{
  "d_model": 448,
  "n_kv_head": 7,
  "d_mlp": 896,
  "vocab_size": 6248,
  "rope_fraction": 0.25,
  "qk_norm": false,
  "bias": "none",
  "init_std_down": 0.00424,
  "optimizer": "muon_variant",
  "lr_mult_qkv": 0.5,
  "lr_mult_down": 1.5,
  "batch_tokens": 131072,
  "doc_mask": false,
  "steps": 8080
}
Each number is 50 + 12 x the weight over its row's rms, rounded and kept within 0 to 99. Layers, rows and columns count from 0. The size before them is the row's rms in percent of the matrix's.

# k: layer 4 attention key, 448x448, rms 0.045, rows 176-191, columns 336-391
# q: layer 4 attention query, 448x448, rms 0.0447, rows 177-191, columns 336-391
# v: layer 4 attention value, 448x448, rms 0.0419, rows 128-172, columns 336-391
# o: layer 4 attention output (transposed), 448x448, rms 0.187, rows 128-171, columns 336-391
k176 116:38 65 53 45 52 67 50 31 45 69 66 44 57 49 67 56 52 39 35 50 64 63 30 27 48 53 37 60 57 57 23 63 40 59 65 22 58 45 53 43 58 50 51 41 65 43 46 50 57 48 29 53 52 63 67 36
q177 108:51 54 48 48 53 44 37 46 65 57 50 49 57 65 64 43 45 57 53 52 67 68 55 73 30 55 61 49 65 49 61 44 37 66 36 68 44 39 55 67 45 51 55 45 73 61 48 35 35 42 38 48 50 30 81 18
k177 110:68 55 66 60 54 39 53 59 52 55 43 58 56 29 58 57 41 54 51 61 37 24 46 64 65 33 63 51 28 73 37 44 65 55 40 43 44 51 59 56 41 62 43 69 62 64 38 27 54 50 59 53 17 73 59 29
q178 111:25 47 73 43 42 54 40 58 36 56 39 62 69 56 54 55 47 46 48 69 47 58 45 59 44 69 47 22 42 56 58 34 40 74 51 42 15 44 52 45 35 30 57 40 47 41 43 38 45 37 25 38 56 39 35 41
k178 112:40 63 56 74 51 47 47 50 47 35 45 45 60 69 49 69 62 55 37 51 51 47 50 40 42 32 35 55 69 58 51 63 48 34 27 50 41 47 79 40 56 40 69 77 43 51 57 48 46 73 60 62 60 65 59 40
q179 112:34 60 59 56 64 63 54 53 51 54 54 70 55 47 47 62 72 62 61 58 48 66 51 41 52 54 48 53 84 40 60 37 21 54 18 46 56 70 50 64 57 45 55 62 52 57 42 29 58 73 56 57 64 34 67 44
k179 109:54 42 64 56 55 53 46 50 55 54 31 63 69 59 64 40 58 60 48 46 51 51 31 50 42 28 59 70 35 34 53 64 55 47 39 33 39 43 68 69 48 45 69 65 49 34 57 72 45 42 45 39 29 49 49 62
q180 111:53 54 55 52 43 42 52 50 33 39 39 56 34 57 20 59 55 58 42 58 35 65 49 56 64 57 44 45 75 28 30 47 40 38 47 45 48 51 57 39 41 62 41 49 73 57 56 45 34 49 42 50 51 50 71 36
k180 110:54 45 43 55 53 30 58 56 58 42 48 47 47 40 56 36 33 66 78 46 57 46 44 24 65 56 49 59 59 42 45 38 61 51 50 60 52 60 39 51 68 41 51 60 34 35 42 61 41 47 46 51 54 42 35 59
q181 116:35 36 54 39 46 47 56 37 30 36 53 48 51 36 78 39 44 48 63 43 57 45 44 63 41 19 41 70 42 48 62 57 41 35 39 43 44 59 50 47 53 57 44 54 54 42 29 45 30 63 75 68 30 60 55 26
k181 118:55 59 41 47 70 61 60 61 26 43 62 65 43 50 35 44 59 45 44 55 68 47 60 19 74 49 70 56 49 66 55 75 42 49 62 57 46 38 47 36 55 58 57 64 61 20 48 70 58 28 46 49 48 22 42 43
q182 114:84 73 63 79 57 42 48 31 64 22 55 47 30 36 53 38 47 57 43 41 69 41 39 57 62 54 21 64 46 64 67 75 28 44 63 41 40 55 61 48 54 53 52 53 29 57 83 45 64 48 49 50 52 53 39 37
k182 109:47 41 52 34 35 47 47 50 41 50 74 59 67 56 58 52 37 25 54 61 19 70 51 52 38 45 44 47 48 46 33 63 61 35 29 63 68 44 71 50 44 44 56 68 69 51 35 56 44 54 64 45 48 53 65 61
q183 117:46 55 28 52 55 60 55 46 50 62 43 56 25 62 40 51 35 45 59 64 66 64 52 36 50 67 47 49 60 47 77 61 60 55 54 44 45 56 50 53 44 54 38 60 44 45 47 45 48 51 58 49 52 68 64 33
k183 113:46 41 53 50 60 56 46 57 56 34 50 57 69 47 52 55 59 57 61 69 53 44 58 61 64 57 42 65 58 45 62 62 21 58 51 48 35 31 40 57 59 61 77 39 41 40 51 49 59 37 58 47 36 41 49 70
q184 113:48 67 53 57 71 42 65 39 37 24 57 24 55 47 53 24 33 45 65 42 73 55 54 56 47 66 56 44 48 94 64 62 41 56 44 69 29 45 54 59 58 31 38 49 43 44 57 73 56 51 47 44 55 55 49 54
k184 119:46 53 73 48 55 47 57 63 45 49 31 48 69 36 51 64 50 25 50 82 47 72 47 58 51 63 80 45 63 58 50 65 56 70 59 64 55 53 34 54 35 46 61 40 57 58 56 79 56 47 44 49 37 57 72 67
q185 112:52 27 57 53 32 56 49 25 44 65 66 34 69 46 49 47 46 51 50 50 64 30 53 48 63 70 55 53 34 66 29 45 63 38 41 63 66 51 56 36 44 35 55 45 43 40 60 48 48 33 52 60 48 57 52 53
k185 114:57 55 48 50 33 69 49 56 32 34 46 39 37 44 54 57 49 57 54 38 44 39 61 35 53 47 45 34 59 54 51 33 75 98 49 38 45 65 48 54 41 47 52 51 47 54 44 63 75 50 58 14 73 69 42 56
q186 112:60 62 32 53 39 57 65 62 62 69 48 44 79 64 54 50 60 47 77 50 49 40 63 29 41 47 50 56 74 51 52 46 54 40 45 49 53 39 54 49 54 56 50 48 32 74 55 50 27 50 51 53 55 64 75 31
k186 115:58 60 36 51 57 73 37 46 55 48 52 61 40 54 65 36 37 74 33 45 52 49 58 37 55 43 47 55 65 54 27 44 69 43 54 58 75 55 66 51 62 40 53 58 47 46 30 26 62 50 41 55 41 45 64 50
q187 117:35 60 68 41 56 51 49 39 36 39 63 66 43 40 45 50 60 34 36 62 73 52 68 54 44 48 53 56 27 70 27 77 55 47 50 32 26 49 33 31 47 55 58 57 37 47 47 50 57 36 48 60 37 38 33 37
k187 118:54 54 77 64 37 42 34 38 47 67 51 38 73 50 66 50 20 57 39 53 54 61 41 55 55 57 40 39 68 50 59 56 54 51 46 56 50 46 54 46 51 47 64 36 40 55 60 63 61 66 42 50 58 61 57 48
q188 112:33 61 43 68 60 49 39 47 62 51 37 48 40 51 33 46 69 72 57 45 53 45 56 60 53 39 47 46 36 50 60 67 32 32 60 46 51 49 45 29 43 47 58 45 41 64 47 39 73 54 41 43 45 66 42 38
k188 116:35 56 67 50 44 41 44 34 64 61 58 30 60 35 60 39 38 64 70 48 55 48 84 43 55 63 58 57 30 33 39 42 23 51 71 70 41 77 36 52 64 36 25 52 49 47 43 58 62 35 42 33 61 32 53 59
q189 110:49 40 37 52 60 41 34 63 65 42 41 39 71 44 37 39 27 52 50 27 53 58 63 75 45 52 41 65 80 49 59 52 72 59 39 33 55 59 45 38 40 55 57 40 34 43 36 49 61 68 55 48 40 66 69 61
k189 109:57 19 79 54 49 53 55 51 65 45 68 33 31 37 41 44 32 50 27 35 44 63 44 41 50 49 67 40 82 41 44 36 50 63 79 50 64 58 57 64 54 51 50 55 46 79 44 44 48 62 32 54 47 37 39 55
q190 119:38 54 70 54 43 30 50 44 57 23 41 48 63 44 40 71 65 54 63 45 43 55 37 40 66 49 63 58 55 45 34 30 64 59 48 42 57 58 35 40 60 49 35 63 50 54 50 52 46 43 48 48 53 44 69 53
k190 116:41 37 42 51 47 66 59 51 52 55 86 57 52 47 62 39 60 76 51 64 64 55 59 46 45 51 54 63 52 34 56 53 38 76 33 32 67 70 70 43 34 49 42 46 37 46 65 26 67 81 49 69 66 48 52 55
q191 119:13 60 39 46 65 59 72 50 43 63 66 44 64 40 49 25 57 42 57 46 68 58 48 57 57 50 48 43 39 52 54 35 60 52 49 36 38 43 40 58 42 58 48 28 46 53 46 57 46 55 55 34 35 62 66 59
k191 113:64 39 49 53 50 48 50 58 59 47 32 50 30 89 67 47 51 30 49 31 52 31 46 54 25 53 22 50 54 52 40 46 43 66 53 57 34 50 30 45 32 53 57 28 57 47 46 24 48 54 40 55 56 47 69 35
v128 106:79 45 67 60 48 51 53 48 37 54 51 47 47 76 50 61 49 17 32 58 74 57 59 38 49 51 46 47 63 49 39 55 52 63 51 64 49 47 58 15 56 73 67 41 69 49 55 49 42 49 44 52 54 34 40 64
o128 105:45 64 45 57 39 52 44 25 52 42 64 43 51 40 49 61 68 28 54 54 65 61 43 34 66 41 52 38 40 44 72 57 47 47 42 49 51 32 55 56 59 33 39 57 61 47 57 57 40 31 56 57 72 53 65 44
v129 103:51 46 35 64 36 59 57 23 47 55 54 48 30 51 51 70 39 53 47 29 19 28 39 38 25 42 42 50 25 69 64 47 53 38 74 61 43 25 44 45 56 37 50 41 52 47 60 59 60 47 52 58 35 59 36 49
o129 103:48 39 36 66 56 69 53 47 40 64 32 59 39 50 52 40 46 47 71 76 50 66 31 41 72 54 38 42 63 48 39 43 38 70 37 44 24 46 32 53 32 54 52 45 52 54 60 38 54 38 33 58 42 58 45 29
v130 103:75 47 52 58 53 32 55 34 48 44 54 49 42 39 46 34 59 49 43 50 67 35 51 41 54 60 42 45 73 68 41 42 56 25 41 45 68 74 66 43 49 63 73 58 53 46 39 74 30 41 51 31 48 42 37 57
o130 099:53 56 54 45 41 34 47 43 43 46 53 73 28 38 29 55 56 70 59 58 61 55 55 41 58 74 67 36 52 40 57 62 44 45 60 58 49 57 64 59 51 50 76 33 51 60 51 33 27 67 53 65 30 69 38 38
v131 104:57 43 43 64 46 58 66 44 49 41 55 57 56 58 54 30 43 55 44 55 35 59 53 52 54 54 41 27 73 43 50 33 53 63 66 75 42 45 52 54 47 68 37 81 56 45 42 34 71 45 24 63 52 22 55 55
o131 104:55 71 55 61 59 48 60 49 52 50 59 45 63 65 29 36 49 66 74 47 84 53 63 46 48 62 52 27 48 53 49 59 21 41 37 51 55 65 48 56 56 43 66 62 48 56 82 41 62 52 45 67 43 43 33 64
v132 097:46 66 65 39 49 50 27 57 49 41 51 46 58 49 47 56 55 43 62 61 56 59 41 38 39 42 37 45 48 51 53 25 54 77 46 66 54 54 44 67 49 46 54 39 55 70 47 44 63 42 41 64 70 59 33 58
o132 101:59 62 44 48 63 42 42 40 48 43 43 24 31 50 36 42 56 70 20 70 52 32 59 41 43 61 25 44 78 43 61 61 62 48 49 47 48 62 64 39 47 29 37 59 51 37 46 71 39 48 50 51 38 50 45 04
v133 104:71 68 34 41 48 54 49 28 63 53 49 54 42 37 38 59 70 27 43 57 42 38 48 25 57 42 43 52 51 41 34 54 59 63 55 43 79 51 46 50 45 60 51 45 43 37 61 54 56 48 63 57 48 53 43 53
o133 102:44 43 77 58 40 46 43 50 27 57 62 44 56 57 57 58 55 56 55 42 66 43 55 59 53 49 50 50 43 33 57 59 54 43 54 57 42 44 46 27 41 42 54 42 46 79 34 70 47 46 57 59 43 46 68 60
v134 102:43 47 45 55 54 36 50 29 36 36 62 67 54 54 47 57 30 41 58 47 46 58 30 58 59 75 41 47 42 31 50 52 32 44 71 41 56 41 19 58 52 60 39 46 56 74 43 48 35 40 62 43 52 45 58 47
o134 102:58 54 48 51 41 44 42 46 47 47 28 28 52 59 50 55 28 49 57 62 72 51 55 47 41 52 59 49 49 48 31 52 52 38 49 43 36 61 59 34 30 40 53 36 63 67 26 39 44 55 61 58 60 58 37 69
v135 099:58 50 52 40 46 45 55 45 58 56 48 41 51 51 52 38 44 43 56 32 51 41 52 52 59 68 80 57 41 45 64 72 59 46 54 52 50 51 53 21 58 66 55 55 37 38 33 48 61 44 46 52 68 55 52 53
o135 101:56 58 31 48 51 34 50 55 32 24 64 46 27 47 27 28 58 55 48 55 40 51 69 47 35 59 38 39 44 60 39 53 43 28 59 52 68 39 34 54 51 56 74 61 49 41 52 39 39 56 36 81 35 50 32 39
v136 103:57 30 50 67 29 49 39 33 43 47 34 44 50 51 30 47 46 46 43 53 60 52 48 49 62 46 41 47 49 47 53 48 58 44 59 59 63 64 53 35 54 59 60 47 62 56 58 52 52 57 59 47 49 53 37 49
o136 102:79 47 56 30 50 35 35 63 64 61 59 61 65 59 36 67 52 47 59 51 46 67 37 39 31 66 56 50 37 56 67 69 53 54 50 54 61 53 56 43 67 47 51 40 49 52 61 49 45 49 54 67 62 43 51 48
v137 104:65 54 58 41 43 67 57 70 56 41 40 53 43 40 45 47 34 27 44 45 55 56 51 59 54 50 42 27 73 61 54 51 58 39 69 62 59 51 60 47 42 31 36 73 62 43 35 39 50 43 49 41 49 37 76 70
o137 102:52 56 67 44 42 53 30 22 50 48 57 48 44 46 48 55 55 44 44 56 28 39 53 42 34 48 58 49 48 46 65 59 35 46 70 39 51 30 48 52 59 65 54 57 48 51 40 51 29 52 50 45 60 47 64 64
v138 101:56 44 53 37 53 50 35 65 48 45 40 42 67 38 44 57 45 48 55 39 48 31 55 47 42 62 33 32 37 56 33 58 36 43 68 49 68 78 20 48 51 73 43 55 42 64 37 46 42 55 42 53 39 32 42 57
o138 104:50 33 56 51 27 30 43 43 54 45 59 53 56 61 21 38 53 52 40 36 58 60 40 45 56 42 52 63 60 52 77 46 33 70 29 57 63 40 65 39 61 46 55 35 51 46 60 52 57 56 63 43 44 56 33 39
v139 098:37 38 43 42 67 42 57 57 57 47 46 45 75 64 55 48 45 50 55 49 48 48 48 66 49 54 47 57 45 52 34 67 23 45 52 47 39 45 37 58 47 45 53 60 29 56 52 37 42 61 71 24 45 32 40 49
o139 105:47 38 49 33 59 68 61 58 61 47 79 48 66 41 58 55 33 43 67 56 61 38 50 33 34 24 50 38 65 50 58 46 78 32 59 61 44 47 55 39 48 41 56 38 56 37 40 36 58 52 43 41 66 42 50 58
v140 099:54 38 67 50 40 35 61 43 59 46 23 80 51 37 50 48 64 60 30 35 58 55 31 59 69 59 58 50 62 42 61 39 54 54 55 45 56 51 54 35 52 25 42 49 67 44 65 52 50 48 37 55 48 34 53 48
o140 105:77 29 37 53 64 49 49 38 30 45 54 76 47 49 39 58 60 63 44 33 41 54 45 56 47 61 48 46 44 69 62 48 50 46 65 57 41 65 54 71 58 33 31 55 70 48 50 66 46 31 58 42 42 68 53 49
v141 102:42 52 63 52 68 49 39 52 59 57 58 52 60 62 57 17 47 49 53 63 33 59 49 69 74 56 48 50 41 21 44 57 49 53 70 56 35 38 40 47 44 49 49 64 49 42 40 40 35 53 41 40 45 66 63 45
o141 103:63 57 51 45 51 53 48 48 48 42 38 51 43 36 51 65 46 42 29 51 57 40 65 45 57 67 63 54 40 31 56 74 60 30 43 40 34 47 45 56 63 38 27 42 38 55 66 49 62 59 46 33 29 18 48 41
v142 102:65 56 33 44 50 38 45 64 56 60 40 32 62 53 36 36 54 62 60 39 60 36 85 53 25 39 36 27 46 47 77 45 92 53 47 68 57 60 58 66 61 69 51 30 42 47 30 56 62 57 61 63 62 50 38 48
o142 103:31 33 73 60 34 61 47 61 36 48 33 44 33 53 42 51 61 42 45 42 43 72 58 41 56 57 61 45 51 60 54 32 33 71 55 52 63 39 41 54 69 41 45 44 44 65 54 58 54 56 35 56 73 48 56 54
v143 109:52 38 46 53 36 58 77 47 53 62 62 52 47 40 36 48 45 41 42 38 21 52 52 50 62 46 40 45 46 69 56 57 40 51 50 45 56 70 37 64 59 69 43 50 48 49 69 52 50 55 47 44 42 48 34 69
o143 108:58 73 50 42 50 43 46 43 23 34 23 66 63 40 47 46 66 51 50 46 65 57 35 46 34 42 45 62 58 40 51 53 58 66 58 45 55 82 69 48 39 39 72 46 48 38 41 71 41 46 28 37 38 48 48 60
v144 102:37 72 58 66 68 51 45 39 63 51 38 38 53 40 49 48 44 53 36 57 52 54 44 66 38 40 50 58 67 55 45 52 47 71 42 63 77 43 57 58 57 43 48 64 61 40 46 38 55 52 49 63 43 43 70 60
o144 102:45 52 44 59 38 51 51 55 40 56 65 46 41 33 64 39 50 54 45 42 27 56 66 59 65 77 43 54 75 48 47 67 53 57 41 52 58 45 45 41 60 37 47 44 46 61 30 58 62 59 43 35 54 62 41 44
v145 104:59 52 44 58 48 47 40 26 51 35 37 34 60 61 69 42 43 69 27 43 54 60 48 30 50 52 51 47 70 35 44 43 70 60 73 53 38 44 41 44 57 44 57 55 55 67 73 42 62 56 50 57 44 65 43 24
o145 102:56 45 41 36 31 43 80 47 55 36 57 51 42 41 38 63 46 66 64 46 28 55 58 56 57 50 39 54 31 69 39 56 52 57 62 44 61 63 50 55 44 54 23 49 48 44 54 53 55 58 44 54 63 59 54 41
v146 108:49 50 50 61 51 66 56 39 36 47 77 43 52 42 62 51 55 56 34 37 53 35 63 34 42 55 56 71 39 53 28 60 47 40 46 39 56 46 61 48 31 36 59 41 61 46 44 65 48 75 62 41 40 34 49 66
o146 103:27 48 43 23 49 42 66 68 36 48 31 41 45 61 30 70 36 23 40 32 62 57 57 60 51 39 49 44 50 74 49 51 35 45 47 48 50 46 67 45 21 39 61 65 54 39 43 59 55 55 51 52 46 47 54 68
v147 102:64 40 51 50 39 58 40 54 47 41 66 39 33 55 34 32 49 45 77 39 62 53 71 35 71 57 43 76 25 40 60 57 40 50 45 53 57 49 62 39 52 60 70 62 59 48 41 74 52 49 42 72 60 66 39 38
o147 102:57 66 56 50 49 37 30 50 49 54 40 56 66 46 45 61 60 37 29 62 46 46 62 43 38 27 48 17 61 67 14 71 56 62 39 70 64 44 37 51 32 31 57 69 78 62 76 56 34 30 22 73 50 64 45 49
v148 102:63 50 52 56 35 62 46 48 56 54 73 35 62 61 53 60 58 71 29 34 58 58 40 57 61 53 60 61 44 61 46 34 67 62 48 51 44 50 38 69 60 56 34 59 55 41 30 38 57 36 52 54 54 83 57 37
o148 104:33 50 51 52 52 57 48 43 43 37 49 45 40 54 53 57 58 40 63 44 62 34 62 58 76 51 50 54 42 37 54 68 35 64 52 66 47 49 64 53 35 54 18 48 40 49 71 36 49 33 17 67 55 35 41 71
v149 098:57 59 51 62 64 38 58 60 57 65 33 47 60 53 26 46 49 68 50 50 58 54 51 59 49 42 32 45 52 52 37 46 61 72 33 55 52 61 36 52 38 52 42 46 47 38 49 48 53 34 27 43 46 40 68 30
o149 107:29 47 73 43 52 52 39 48 72 54 46 60 49 49 62 44 53 39 56 44 27 49 39 62 75 69 57 62 50 49 44 51 55 36 42 28 42 46 71 67 50 43 59 54 33 57 58 47 64 46 42 37 29 41 52 53
v150 102:71 31 56 51 48 87 40 58 36 47 64 71 59 50 61 29 29 45 40 59 39 51 53 51 37 68 66 58 46 35 44 49 46 36 48 16 53 68 52 77 48 34 41 42 60 60 46 46 59 44 44 61 63 56 50 30
o150 101:45 38 56 49 33 63 50 41 51 58 48 49 40 62 79 70 54 64 60 41 43 49 62 40 58 40 52 67 58 38 69 28 64 59 46 49 54 34 66 23 44 66 53 35 63 42 52 60 57 50 66 47 66 42 52 55
v151 105:79 34 52 47 54 60 40 27 23 52 64 45 56 65 41 60 65 71 57 56 58 44 35 40 45 44 76 50 43 54 38 53 68 47 42 54 48 49 68 56 42 50 65 38 34 49 50 50 48 49 33 55 40 43 37 46
o151 105:51 53 62 39 56 50 51 49 46 48 47 57 35 46 30 58 87 51 55 29 51 54 40 64 48 44 37 63 57 37 56 21 49 64 60 42 58 57 63 48 37 42 66 57 37 57 32 33 59 60 62 33 74 41 19 58
v152 103:46 64 59 54 62 58 47 75 36 55 45 47 54 57 49 33 51 55 39 45 57 55 49 68 45 24 56 48 54 49 31 64 32 39 55 45 28 44 47 32 52 43 60 56 45 51 61 59 65 50 68 72 35 51 45 33
o152 104:65 28 55 61 42 45 34 53 50 38 53 48 28 47 25 49 47 31 54 29 50 60 33 41 47 46 66 56 59 34 58 42 46 50 47 53 26 49 42 52 63 41 53 58 30 53 23 51 40 28 65 42 51 28 50 56
v153 102:44 78 36 33 59 43 37 29 38 51 67 44 32 53 65 21 58 37 48 37 71 42 40 48 49 77 41 38 53 40 70 35 44 49 44 25 65 32 43 46 23 36 48 24 57 55 60 68 44 45 21 52 55 57 62 38
o153 104:46 44 34 38 42 40 57 49 57 39 33 58 53 46 37 70 51 45 65 56 36 40 61 46 55 36 49 62 38 49 46 36 53 47 48 53 50 53 51 32 60 54 64 38 48 62 45 77 52 57 27 45 39 53 49 56
v154 099:62 67 48 63 42 57 31 35 51 46 44 41 63 57 62 59 32 53 51 55 53 63 61 52 70 53 44 49 53 68 53 46 36 48 43 36 46 49 55 55 52 61 71 55 52 56 75 33 53 73 35 50 43 49 55 39
o154 104:60 54 54 39 51 48 70 68 45 67 52 39 40 36 32 41 53 51 56 40 50 71 66 50 64 59 48 39 64 49 41 41 77 42 74 80 51 38 73 35 41 65 35 23 77 28 40 39 67 47 58 65 67 56 45 34
v155 099:48 54 77 52 32 50 64 44 35 72 31 60 56 34 43 59 53 59 43 28 65 44 49 54 56 60 51 40 47 60 70 44 63 46 55 47 52 51 61 64 47 48 51 53 61 54 38 35 56 46 23 56 71 43 43 23
o155 100:22 45 63 59 69 49 54 32 33 67 48 43 46 53 55 50 57 73 35 49 58 53 55 52 51 33 31 63 36 51 68 52 73 71 41 75 53 38 54 52 74 69 39 52 61 39 63 50 48 38 40 57 62 77 42 37
v156 100:55 42 66 73 58 43 57 66 54 67 75 59 59 48 24 67 75 56 52 46 48 46 48 39 47 40 71 58 50 49 49 39 76 36 26 68 57 64 70 43 58 43 55 56 38 62 53 68 56 50 58 57 47 63 41 55
o156 099:63 41 33 32 30 52 38 50 58 57 57 48 58 44 44 47 50 46 56 58 40 48 15 60 32 45 38 27 41 48 49 42 55 50 69 38 59 71 71 46 42 46 56 74 27 45 67 49 45 58 48 55 75 41 68 37
v157 101:59 54 54 45 71 54 55 61 48 38 40 48 41 42 43 58 44 51 64 29 45 51 54 73 63 33 52 43 39 52 59 67 36 44 63 61 58 38 64 60 55 64 58 65 53 62 39 62 58 65 48 44 60 63 55 58
o157 102:58 71 44 61 46 34 56 40 70 63 54 44 53 46 53 37 34 67 38 55 48 66 67 62 54 41 74 22 72 53 57 40 65 53 63 43 53 29 41 36 27 40 52 59 45 38 71 55 45 64 65 38 45 60 49 68
v158 100:43 40 70 35 61 51 56 60 52 33 39 60 49 85 71 55 33 36 63 51 55 20 42 48 40 37 55 50 62 55 51 59 60 48 43 44 58 53 56 66 44 24 59 56 21 55 33 76 49 55 36 48 46 51 51 49
o158 101:54 31 71 37 28 60 40 46 58 42 65 62 65 46 45 42 38 35 69 50 45 51 37 30 55 55 62 30 36 42 43 35 50 54 70 42 52 49 44 50 46 51 44 34 53 63 42 60 55 65 25 67 36 26 35 57
v159 102:65 34 60 45 45 50 46 62 52 49 51 61 52 48 60 40 39 46 48 46 41 61 62 62 48 75 46 49 29 34 59 56 54 55 26 55 28 59 54 57 60 32 57 43 51 54 67 62 58 51 37 83 37 36 45 48
o159 107:77 72 56 49 60 64 49 25 63 45 57 63 79 57 30 42 38 57 45 31 28 60 63 45 46 24 66 58 69 28 52 26 40 39 68 35 40 46 36 43 39 39 58 44 37 65 45 49 62 45 46 47 36 70 50 45
v160 107:62 48 44 47 42 27 37 46 47 77 35 73 43 24 67 55 52 64 53 42 41 60 46 53 52 60 43 59 40 78 62 83 58 52 45 49 50 63 71 49 49 38 48 62 41 48 52 63 33 68 43 46 40 52 47 16
o160 104:54 56 63 39 53 48 37 61 53 49 71 51 40 77 55 43 44 66 59 63 55 56 29 45 54 48 55 56 59 54 48 60 54 46 48 68 56 58 47 64 53 53 57 50 44 49 63 30 55 42 61 55 58 56 47 59
v161 101:70 55 64 60 60 34 58 27 26 37 35 52 69 68 63 61 28 53 25 83 51 50 49 41 63 56 49 44 41 38 73 43 56 52 32 61 50 76 53 56 54 41 23 60 46 65 53 54 66 49 58 44 57 50 44 62
o161 103:67 54 58 50 28 48 29 56 43 37 28 45 60 42 42 62 64 49 52 51 54 55 51 53 49 62 50 66 65 47 51 54 43 74 42 63 67 44 31 38 56 56 48 48 19 55 23 42 64 45 68 68 59 57 51 57
v162 100:43 44 63 69 52 36 52 52 70 49 41 46 64 37 55 38 64 63 47 49 28 61 51 61 62 53 65 60 40 54 44 45 47 56 40 67 58 21 74 49 51 48 52 34 50 47 45 55 55 32 44 48 49 69 57 54
o162 098:55 76 48 41 42 60 38 70 39 38 73 48 35 26 49 70 34 50 55 43 37 56 52 50 43 60 31 52 44 31 47 71 64 58 40 54 49 32 46 61 43 41 30 61 30 45 44 62 45 45 50 34 51 40 35 26
v163 097:52 58 68 43 46 48 31 28 67 56 71 61 52 54 62 74 36 47 42 50 33 78 40 49 32 37 39 59 25 47 39 36 34 54 54 53 55 45 41 52 59 62 47 46 52 23 41 63 66 43 51 32 13 52 45 41
o163 101:34 59 40 59 59 55 58 65 50 64 44 46 46 48 43 61 51 55 43 39 39 64 39 61 48 58 47 40 72 45 64 37 55 51 53 34 64 72 45 36 63 44 44 46 29 46 55 39 49 69 37 52 65 34 69 60
v164 104:61 25 62 69 64 33 63 50 47 78 51 50 43 44 50 38 57 78 43 79 75 63 62 51 36 70 61 65 37 68 72 61 54 51 59 50 44 51 67 28 60 34 53 56 46 44 51 55 40 57 64 33 51 54 59 46
o164 102:57 65 29 36 49 64 59 51 31 40 45 52 30 49 58 63 63 48 51 50 55 40 49 26 53 67 43 44 54 47 53 42 30 53 64 25 50 68 52 46 43 46 67 34 55 78 35 49 58 18 42 55 58 43 51 65
v165 100:56 54 45 49 49 51 43 38 55 34 44 16 39 64 57 55 73 44 74 30 59 56 73 58 41 55 65 61 34 38 57 60 62 48 71 68 67 68 34 50 51 56 46 26 39 53 71 55 57 63 54 49 41 66 44 54
o165 108:47 41 64 46 52 34 76 59 52 52 54 62 58 50 43 56 52 56 30 41 53 51 43 31 58 54 46 62 61 59 53 64 46 61 43 40 24 33 64 44 29 52 56 54 41 59 40 32 40 58 28 52 34 45 52 43
v166 098:22 43 58 50 53 44 47 64 52 38 58 48 45 55 42 52 51 43 59 83 68 62 36 44 58 57 48 43 56 76 40 68 65 45 42 63 57 55 39 64 52 51 33 59 63 44 43 49 48 55 60 59 48 63 57 64
o166 100:31 43 44 45 59 35 31 60 57 33 51 51 31 41 56 55 52 51 70 49 55 39 29 45 56 40 64 54 56 36 32 35 53 38 37 49 40 54 38 45 37 77 40 48 61 32 54 48 42 62 47 48 61 35 37 38
v167 102:48 56 48 47 31 51 52 37 45 48 51 50 45 63 66 63 62 67 54 45 27 57 67 65 55 41 39 57 47 36 40 49 51 51 51 62 32 35 62 56 39 52 29 46 61 36 50 58 33 45 53 62 57 50 38 38
o167 104:45 39 40 53 51 23 57 53 44 39 59 56 45 53 44 78 51 59 49 52 38 53 35 72 46 31 36 66 63 55 59 43 44 52 40 52 42 64 45 35 32 31 64 48 42 46 42 38 42 63 47 55 42 69 49 47
v168 107:55 61 42 45 73 39 66 35 42 28 51 51 39 52 52 57 59 54 57 44 60 33 51 43 58 37 59 58 41 43 67 59 47 59 70 65 38 61 47 64 53 33 46 64 64 66 59 61 58 48 55 63 55 42 63 46
o168 102:55 46 55 48 59 50 42 62 35 64 52 48 53 79 50 55 65 51 62 34 59 72 43 35 60 43 55 38 44 47 43 50 71 72 53 50 49 17 43 54 52 44 49 54 64 47 62 60 37 59 34 59 33 49 34 36
v169 101:53 67 52 60 56 48 49 41 76 42 61 27 36 74 60 32 36 59 34 39 62 37 70 52 46 58 46 59 42 40 33 54 47 55 55 51 58 20 44 51 46 49 45 54 56 59 42 56 59 47 52 45 33 61 41 32
o169 102:53 32 41 43 41 49 52 52 59 40 46 75 43 56 58 47 52 46 51 55 39 39 61 56 51 59 64 40 57 54 37 35 31 42 55 62 46 57 76 20 40 50 57 41 65 42 96 40 50 30 40 45 60 35 43 53
v170 100:53 40 38 53 45 47 33 54 55 35 44 36 27 49 42 52 57 39 58 84 51 37 53 50 37 64 48 55 48 35 79 35 60 48 45 29 35 48 44 52 58 35 45 57 32 61 44 31 24 56 46 21 72 54 49 23
o170 102:20 54 22 43 42 61 65 39 26 67 43 43 67 60 65 47 63 34 36 53 46 49 61 34 58 72 37 45 38 47 59 48 58 46 48 54 50 35 37 44 53 63 54 54 58 48 47 62 49 79 63 54 54 50 59 72
v171 106:43 43 81 52 41 39 55 55 51 72 65 22 29 51 52 48 49 58 72 38 45 28 38 41 49 52 38 59 64 44 69 35 45 63 42 86 58 61 60 52 50 47 40 52 71 46 56 73 48 48 58 36 37 53 40 49
o171 103:44 44 45 41 54 56 48 52 56 68 42 45 72 45 44 65 45 53 42 53 63 41 17 63 30 60 44 32 53 51 48 62 32 43 50 66 45 30 38 61 60 68 27 41 30 58 38 56 41 43 45 47 39 70 48 67
v172 103:63 37 67 59 59 51 60 65 62 49 54 39 42 47 49 42 46 54 51 47 23 61 63 34 41 36 46 59 57 12 38 37 46 66 59 48 67 48 63 47 51 50 43 42 30 75 56 43 34 42 42 43 62 50 47 26